config = dict(
    num_attention_heads=2,
    learning_rate=0.00939,
    beta1=0.93,
    schedule='wsd',
    decay_fraction=0.48,
    batch_tokens=65536,
)
Each number is 128 + 32 x the weight over its row's rms, rounded and kept within 0 to 255. Layers, rows and columns count from 0. Numbers have three digits each. The size before them is the row's rms in percent of the matrix's.

# layer 4 MLP up, 448x160, rms 0.264, rows 418-431, columns 0-159
106:170101162158040089123087118092118107130150109117111124178083131173101118168140141130076142091143166165169095068065154075151058148176074132131157121108130135161125089160149140133103078109133136129093145155162123177147143083084132120125180109115063139113142174106083113124098102164173101147106088182099128185155148125100120061119156129112179149125094135141095096118178173112140104154124174118122091190108095098182155105082149154199096155155166084155145126175116114110114116145176138
101:114149113127131147179147135157148136160169083072177077138131184188118128134188135181131069117083117087139195153080108118124129138142071122197146124178094086140132138080140113185127169114077137165147165121092149134117160156151097130121135111164179164163095130123142108228141110140150081094133080149135127129095197091155120150115127144166182113199073205143141136137155127107123130088118121083092117108159154101071115141121119107137138100130094100094134100159162104057104158161113148
100:133160131117115109092044177152098104108127074133137105125133098112157050068118161118156113094125122113115082181160104141106141142119193134084138092096153177098087117118091121127152089081213073150144148134105152146083114173112109124098152154126108108152113195117152123154169183107095126149089124129107147108132128177075094175130102211099165057129089165115130107123129157109095102160110124060089085125175111121156117099121078123145101148145194127130160087118116171086166108141125061
102:197121113079130133140127112115116127134167158129138143094099118107172140120105094128161154172205162108107131116105153167159188100146139131167101162126194126105113125138165132115119105093140143114154168085111048131141062110118138121128171096170087129121121143130124134192115163122105112130162086154125079121183125088111159080174134101051150098075138175113157127140173113200093100158084151064158084150127204124154165175156143127120121089144101054115143091206105184166146132094122129
106:109110151152150078111121164113114123071162056183080119147093113078200171183131110111121150142066165125117107153140129176112175057110136119105138110092156082156192175140125101099116117093156134147159111126130146145094081092147148083122156149157118069073138131095117182119124129167068147115089152173160126083163110114155183141064100136215111119121150136122148113130076085093176083145147113109104145148102072139106174094112179148181137126103120073173114162163112102091141116112115145
114:142110163121080106125097117125060195142086070114108087099093138104165129140144123156156155121123145128130122089146170098124085131148119125122139131115141192161176072149164140159150072164174138150025127119167098174170091126071138184105130111126087080161098124124095164158064090124136116150165109094195073145125064142094138125097094117131133135133102112098117153104187123110102175158137102117176117125073151159159150150124187135156121103122125095146147074100172113119056168059141160
097:170133167089146067114201136143155143129138152132168128110129126128119166128152131102099155099160130092084141140133098128121115142082173196131141156159118082176133103113152157127181118108160105161127086132118140105075112152149159077180115070142072141073077140107141162108080142100122134095113131158135207228137091122143105150154139090107147174058149085128111138121139100089035127121092150103173134053149122143141112155179068101198122154139128115136111114199135145123132128066123122
091:091134153139159131142122141128144174114094165125102130194078155088111067116127127126161139082136088104083124096147142167121092179120113115095154126117165149078092140082126197046090108109071125085123147178113150135109126094085192215136079158135106149162134148183103138101109110079100175084121133188116106089122107101058113142091115125122101101156176133095097135162102084101087125119112156127115144144184083123141062129144113134117120166095108116150085191084049102124162107112097141
088:169130151107133096111084072104104132118104083133165070088078133123136086205092098203166112186106116167112123069078104101108094124136113111146155131109135122110140145033139143121112123165105132035121191114183177116187104111088130077106072167125113164140149158157213062142112126090129118103158104142097100132159129136149084130170102110142149121131146132086121121168127115177114083085167138114134116118074089183142172102100122122106118124098141129161123119137112096139179103095079144
098:144092190115142112128081113122104113081100172097127096151061124137066148169148125147063079156120123109100146122132091112073115076168130128126126139109089192154178124133129151171093155151173137187081115104085151252132144103110157130129132170101087114147105153122127130091113164113082142045135130137137167178152129116111058139160116128206184139146089141120179094149176092094185094167135094113141186122108105170113126172146108149097121133100120118164128114160095104141139125118097152
112:095161130101110096095206150160113187230114105086099141110146104105113176114153134129164139134121128139130103071165115159087073102130111105051165146120113130112124140128141128190157119185160134152139133148117114145190069103126195156141135136165127177142155125116135140137153120162162185093105112056166105126152129051091101106104167169094204129160105102179074090138164130124178110111150053111195100145073103149160113161128121106112139134120140191112127128081136140118123123150115137
102:121124164128108116137109127181117143227156158095127102148208088087104086139134084135083101143112147107079104148139163114105128122091133101117071128129207148140126132084190134120120094121116100145189110086138132096087128127097151080203134169088166148161081160095135100186132167150205112119074183103142116150161126118149160092192136134122161055119116127122147099122134153206130122108126116106162077095092113108131200063137153129100129105096078100111101132171117129133146105150130155
102:112135119129187177109106075092115059064100146167113170100131182129125095055152131122171141147142116107101063119158130131095067175109143158131126147122139148111107162143160109126085101112213168157162075107164146151101201152128131110159057164093174148157114137132137095164131133154138129104046130078114106088125128117131118101131170131163139163157125148082125065111177119149190146119194079144116145083149099167113113122114122109123082152133157105139122165135130087083184101140084068
099:116113112145113146133091127102100128102075109143194109084072159090136143102099157135073170168157118144126108100193157175164151149136130145120086087085158108127147105164124150110149164104092158136104105107171150130093160131128118120135067151125137153144121113158122137139037141127080184197078079093066087110144073168123152174123116104145171159126160165117103084126170109130092164173100127062081167156107140118138102085087162178127104169124099126036128095137179103178098150137155085
# layer 4 MLP down (transposed), 448x160, rms 0.141, rows 418-431, columns 0-159
098:131097100140179110117098207090129108113080085093118079046077080142111154150118125138121155105077115060124150082149094130127117136181171106148117120081114149129161150157132154112081162126075098136110101121074081068113104110107114175131122126189151117134116090122051123150155152107135109067197152035083122138132079134131127091111138125133140159098154149179146076180121089158152089147112107107171118130198161167105132102141127129134160185124142156131097147124107164074119131081122164
099:107205073134158112116103170161135128090129121143129115091084093127093133132130159137158199148139128060095129077118109103096080094113143106174148096068144062147133087137110139098147169121143182086114112090052184090130169110094112100097144120075161144147126136130064173096102129101158172153125137174122108119173099102108182126134129169100109214150146092150140129128113131099139092125065152101176153115103165130049082119120151122153138167148163156084101198166177163106131120127153133
099:134132126141156119092197117136145083113078149110122123142097101143123159131128120160157177102132151063104127089148181040135090109136092163207099175098090137111191152151135168137115165110113133182102102159104115133094160080116129138106103146084149128201151092146119176161140107135075135133158073129114035100125055139135126057110107107168145163155159134131181134162211089108150129144096165156133153164165124145151146182198128141149148113095185137165132129132152145150140109130160162
104:084094145107109134113105139146089179196130130092090125156123117142198125169132209132156206129136088105165115143124146176109160156125189117107137097088157114168089135241136101155099103140129124096083076201140207105143135144098098110113137123126188125136139144222063120101107104130124136124068127135116117097183084098078172116159055117117131124139163164143083180103122172130095132077141135115135129121109111110169136126096099162137152172091146149118151103136102132149123120106143142
103:111140143086158079101102177146082084127156079147158161068162180128160113097155111160109120138177148164095063106158095059145103134139124070159155147097111058186184119045107097109138111092113154141150105148072175166087174151148124159102162151129106151140080090151078167115137139122127121148161123146095120101111112072116072132115077120115132078096087139117090081142132113106122115164158127140139159165069146116084133076174080131092156125125108159165065120096082140124090077136109140
108:148083144157090111131106142146069168081142112099141153109113152161100173148176143088114126113101172183149149096142158118110134149164128104122147104107172131133164117156163116166130181089125098080109133171155159145150164064129105130082129089154107100106126186177072082131135145099103111181121051083200060130165106182086056184103147131153117106165074088111145162071127085123156149151122115096112118167117185152160169139092160097138126096169047147113148106090136116108124117137169096
097:103142177057097120077216139157183108110125117086139112139187129124134118203121133102113066121147134175093169139108105090108108102133156146163116148134114152121133127063123167119112138081156160123126124087119135100130141115098111119124165105117117136077082124076130197151091139133075132090116104111172142146156060145075083157109135040118138138155144152081137105121147107178146121140136148190161107062178077137164131140152117105151074160109146128209165156140117125072118079089076164
096:116136112119103148169122089100096178083079174137126134068062158068129080144072116092137046107121107118107083123143123121128115119139147160132110115178100127083117160042126127060129144092124194125128158150108129194129120096136079180123129117110152139081126141090090069061128074059109122122117144132142123137102108093152142082098070154135127130165152098111128086134156109137143149115118157119112159094191111124152115121105135174080085124073118133153085231086106104129150088095103128
091:200107131156135088123126145107141130155176160117102132145092139160135112100126161062174099082160147114140197124182166099208093156134109169137157160089115083107068128084125126079136092162088118151116142086162136087174133111067092176133110152186132129122113095113137107170110158112125109113117081177096126080172165104114131143166160080105128130134129141164162105140117069162090100144096125188193148141122075170145187115081160120099110124123178135106138092104091078113182165160106188
099:090171142143091141115165104109113094141122116094132094114092096089109114179161133092147163169043120163070146146152140101140123112105090125051090124107104102104055144128148077128083073151075158148087131077103134083186105103104120107136132089114152093147098151132091143131105133120060181121129123151127134166110140151109088102178125102126132107121124135128152086145174058111126166124149076242129082168127124090075116066115156091168163148117179060148145105149158147134164132118138104
107:138100114148092130124121121118187123160061133088104124175175126111135108186148165042079127130151173110107135132186110118164114126114123120133162117112145126168115121123169112133094096128153185140145118133129143065145079145118116096139083160091131073139092145133086093184149088122142082115146130203186076093084121112154159091174106145132077122167159121109215141119139140096119110162108117055152200088187173167155064132147137055123120143147112135125092087092127101155089086115139164
097:111124108120146086119076080080181116109134143142144137134140150164176146108071125118133208054135102212090143144150131195103163111088140135088116180119062145075115166073144129137060061093119169169103105114138130130132134151169140144105135158176061109113141061144124095108120126124134116121162105157103171139152131185121130144099132116110186091152121068102172095137107125167171083144094122155115122188086148131134113107148131117173074107100148121121136149052097168127166163162081132
105:115095106064100178127123119168123104148134144174123155121128149166172137122158063152122136092139061162108153119131138097182180126148158161101194140113079168107088169031158158072141175157114162164094122148109131106138109162155168160094096061138133124079186158142145135122127163167179101071179125124110183135132080113118165107157100122137110116117180137126153135209168165151143071101120081135122113171094092110075136120176120181124121158185168159098086138138127131101111134121098116
105:188151138120092155106145157182130126174150168109032139157177093158130093148145130142141132124110118121129153153116092136115145137141132126177103194149132225125133187053132148173116147157163126085163141113129099138140132130104162123148079163129150062158135166143100096158133169062186129082200163147108118121121158053115114119107133184170094084118181090134105080136127090129113115138135122139168100101107098131160136127100088089094111124182104174186079189121123157158114118095172154
# layer 4 MLP gate, 448x160, rms 0.25, rows 419-431, columns 0-159
098:137140114085099122161084140137139109113128126089158138171178209160048094097165124118171104127119091144136100191116127135151111122155129115141167162141152085106146151162097183148145097088100087173145128110111167166151147080131108094132078145198109108121149171154144076115150168196126075136159112018137154079125168192151103203112084089127132100140077181115101139118172089125114141115123119120075149135141166133097117118135121125063115119206115104139085112130097155114100103114116092
103:127178184110107108123182102114134128082106196151109142163128153095092156125146116138086159147173138151096138162171121109068094116114077138158141099158095129107144132079132133140126105101092090079184078123127089119145121121039154144144078087106089122099093129111172133143087133071216137095108142089100153039086106130106144140112110100171147150127161145126070150125119134118111136119186058103112138133151077104120116109161172164117131112154076130139198139048169139117087166079096131
104:074097145117165106087095177139108177213092157066137157187133079171120117158138112133132182162118103164164111156127104096097204151109152190140129139103136074143100112160141087190134092117097137099128100132113209098148092119166161125110136123167186099115141099159083148148134124151159109129079164117063149071168128153139162094154117161085155156109174191106101150121068184138142144152080160076112125114139124124194077075138123098148149097158093116093151146127126133116145100116148127
097:090125120144118125122143122142106132086141159142155092125162184064144092116158176151149085119167133180166076118129106128131140117160103156060118097087120154157111127131089123045149117096113176153110145111093121124150119116132175107079128092104131177068130035200141167137146135139111135146120115149127109164121075171099096178160129111127138114144158193103119115125152107129104095123128133088068077127032111105047116124159088170090123181090139101170119138164094076066084151155156143
099:140131185131178127200133124115103142094059111109100162107138141056105104172211132173092132139116133154099140088110157108092067128180103125077139104122120178146139155163165149070116142165143147113181148126071129095142178102100114160125142104105164124162106109247125137219131096079130089106154109075127082170116128131147165133187092166153157123087123178076121113060135135183171120164091155116128167106157144162127145135095145101140149121118137120126126141115151146119092151117148127
107:168085105138088123137033099104102106132169159139089109065139161119120155128160112149119095187103161135166117084143113120133142057156164084132056142103143156147118157188113098122127133153092095150085126196113119099173172164086133170148088059138161156135209170125138149129106115091147122120189146112164139101134155167123147100126135123140124119133147106167109159167090149138147165190152139144134107140122216126101111104121178150079177075160109102108139101105209098164130147120075110
093:140151149107186169100126108095168180106111149171046130122138196118135142115123101078139129192149082090174113133124171161132108119129093139170116067140108137023119164128148129083163083128133164090104160158138132090132112127069113171179191085138144144143171165123055151123112124115154090140128192073147156098112071046132128171142168124074111095135140114133136127129133091139136158142141123154130080093190133173079084111149106081170157114110145105148101117095095136115115090140150145
099:125146127113057093150098133094132118097160106158105151148111127089084138099151178126158122155128143101144116145095142140127136170146162151082134106116144196211113099136074160120120188092119153168171102162130113126165092135164128088117100078204065152105158160071167154132121147154138143152063167148114076086083127062149105142127072164165142132165160135126139185078087167137156122106167074118119102129122133161145095145176078087118070115169165142113138141143187136129095074120075072
103:174141138128086149163095149111072189139106058148108093132145137103182171102090061099182118077150124090176112092150134117168134150137154100134158154069150194174165131132068091147092125104165137074127134102102145137079167097100099111125108170133148134138088096131165125172158128135182057164117133096075115141208127087140186164152144157151121110149157172111077112144131134142152177105094089095157088116110138166075116125121124162158101155095093141145159145108142182061153115130178137
110:127095133108134033117073175113096101156143113130142116095053116143087141108120171152126149145147089161147155142155067084067118136140130159123133124152096064155162138148163106166106116136113121131091186168129169164156137150136101109108178135086121112123187109131135206112134141139105128134086166107138142151102130092059098105162108092172170109106100093134080135067136151076167100212171153117120127158125107126150170145160188126145134125104136056059161112086099078107114177164130086
098:161147140127128159165132107056099153203024100119117107107149142118087145146180176139105103142127109117124117167156073151122146125133164098110104140169107123135087185135128110165169103114121121121147145138101122174083146169080120163112158185118153168146130166114187118059110119139093136109096098162179120083094156100118121161124168124107105128158123114137095119147082120102122137111138130215169222077102128135132158135118134070118210199117154161146116145148113103106056075086112100
099:127111117101163103135138142169104107106093159097095120154094126136151125104121099134105090114151155116114163154172115158083058178155131134096123097172129106128177162089074156157130140173125107124167136136055148085104130126058110148102097162169135174051090109162171132090165110112109166118092173154132103116112139114114061134134110183131194135101124128117170152159066055092140121151122079172195153095112127167078129055115157099073126094118080152111087168088131109109155111111165197
100:139154149104060142143077138173163130132110116163065180083173126158151124132161117096181131121143104213089178119144134124120093166142181128166115156120153227144100133092140132107148077173166182151113162124085094126153129128136100128146067099128124141160086167133079170156119091130131120162147143093114156147140215087129113163074111128114125119119147177160097083133152134147143144096149062237117148152121129150125114167128140110103096138140076126190086136145081190129115151139140127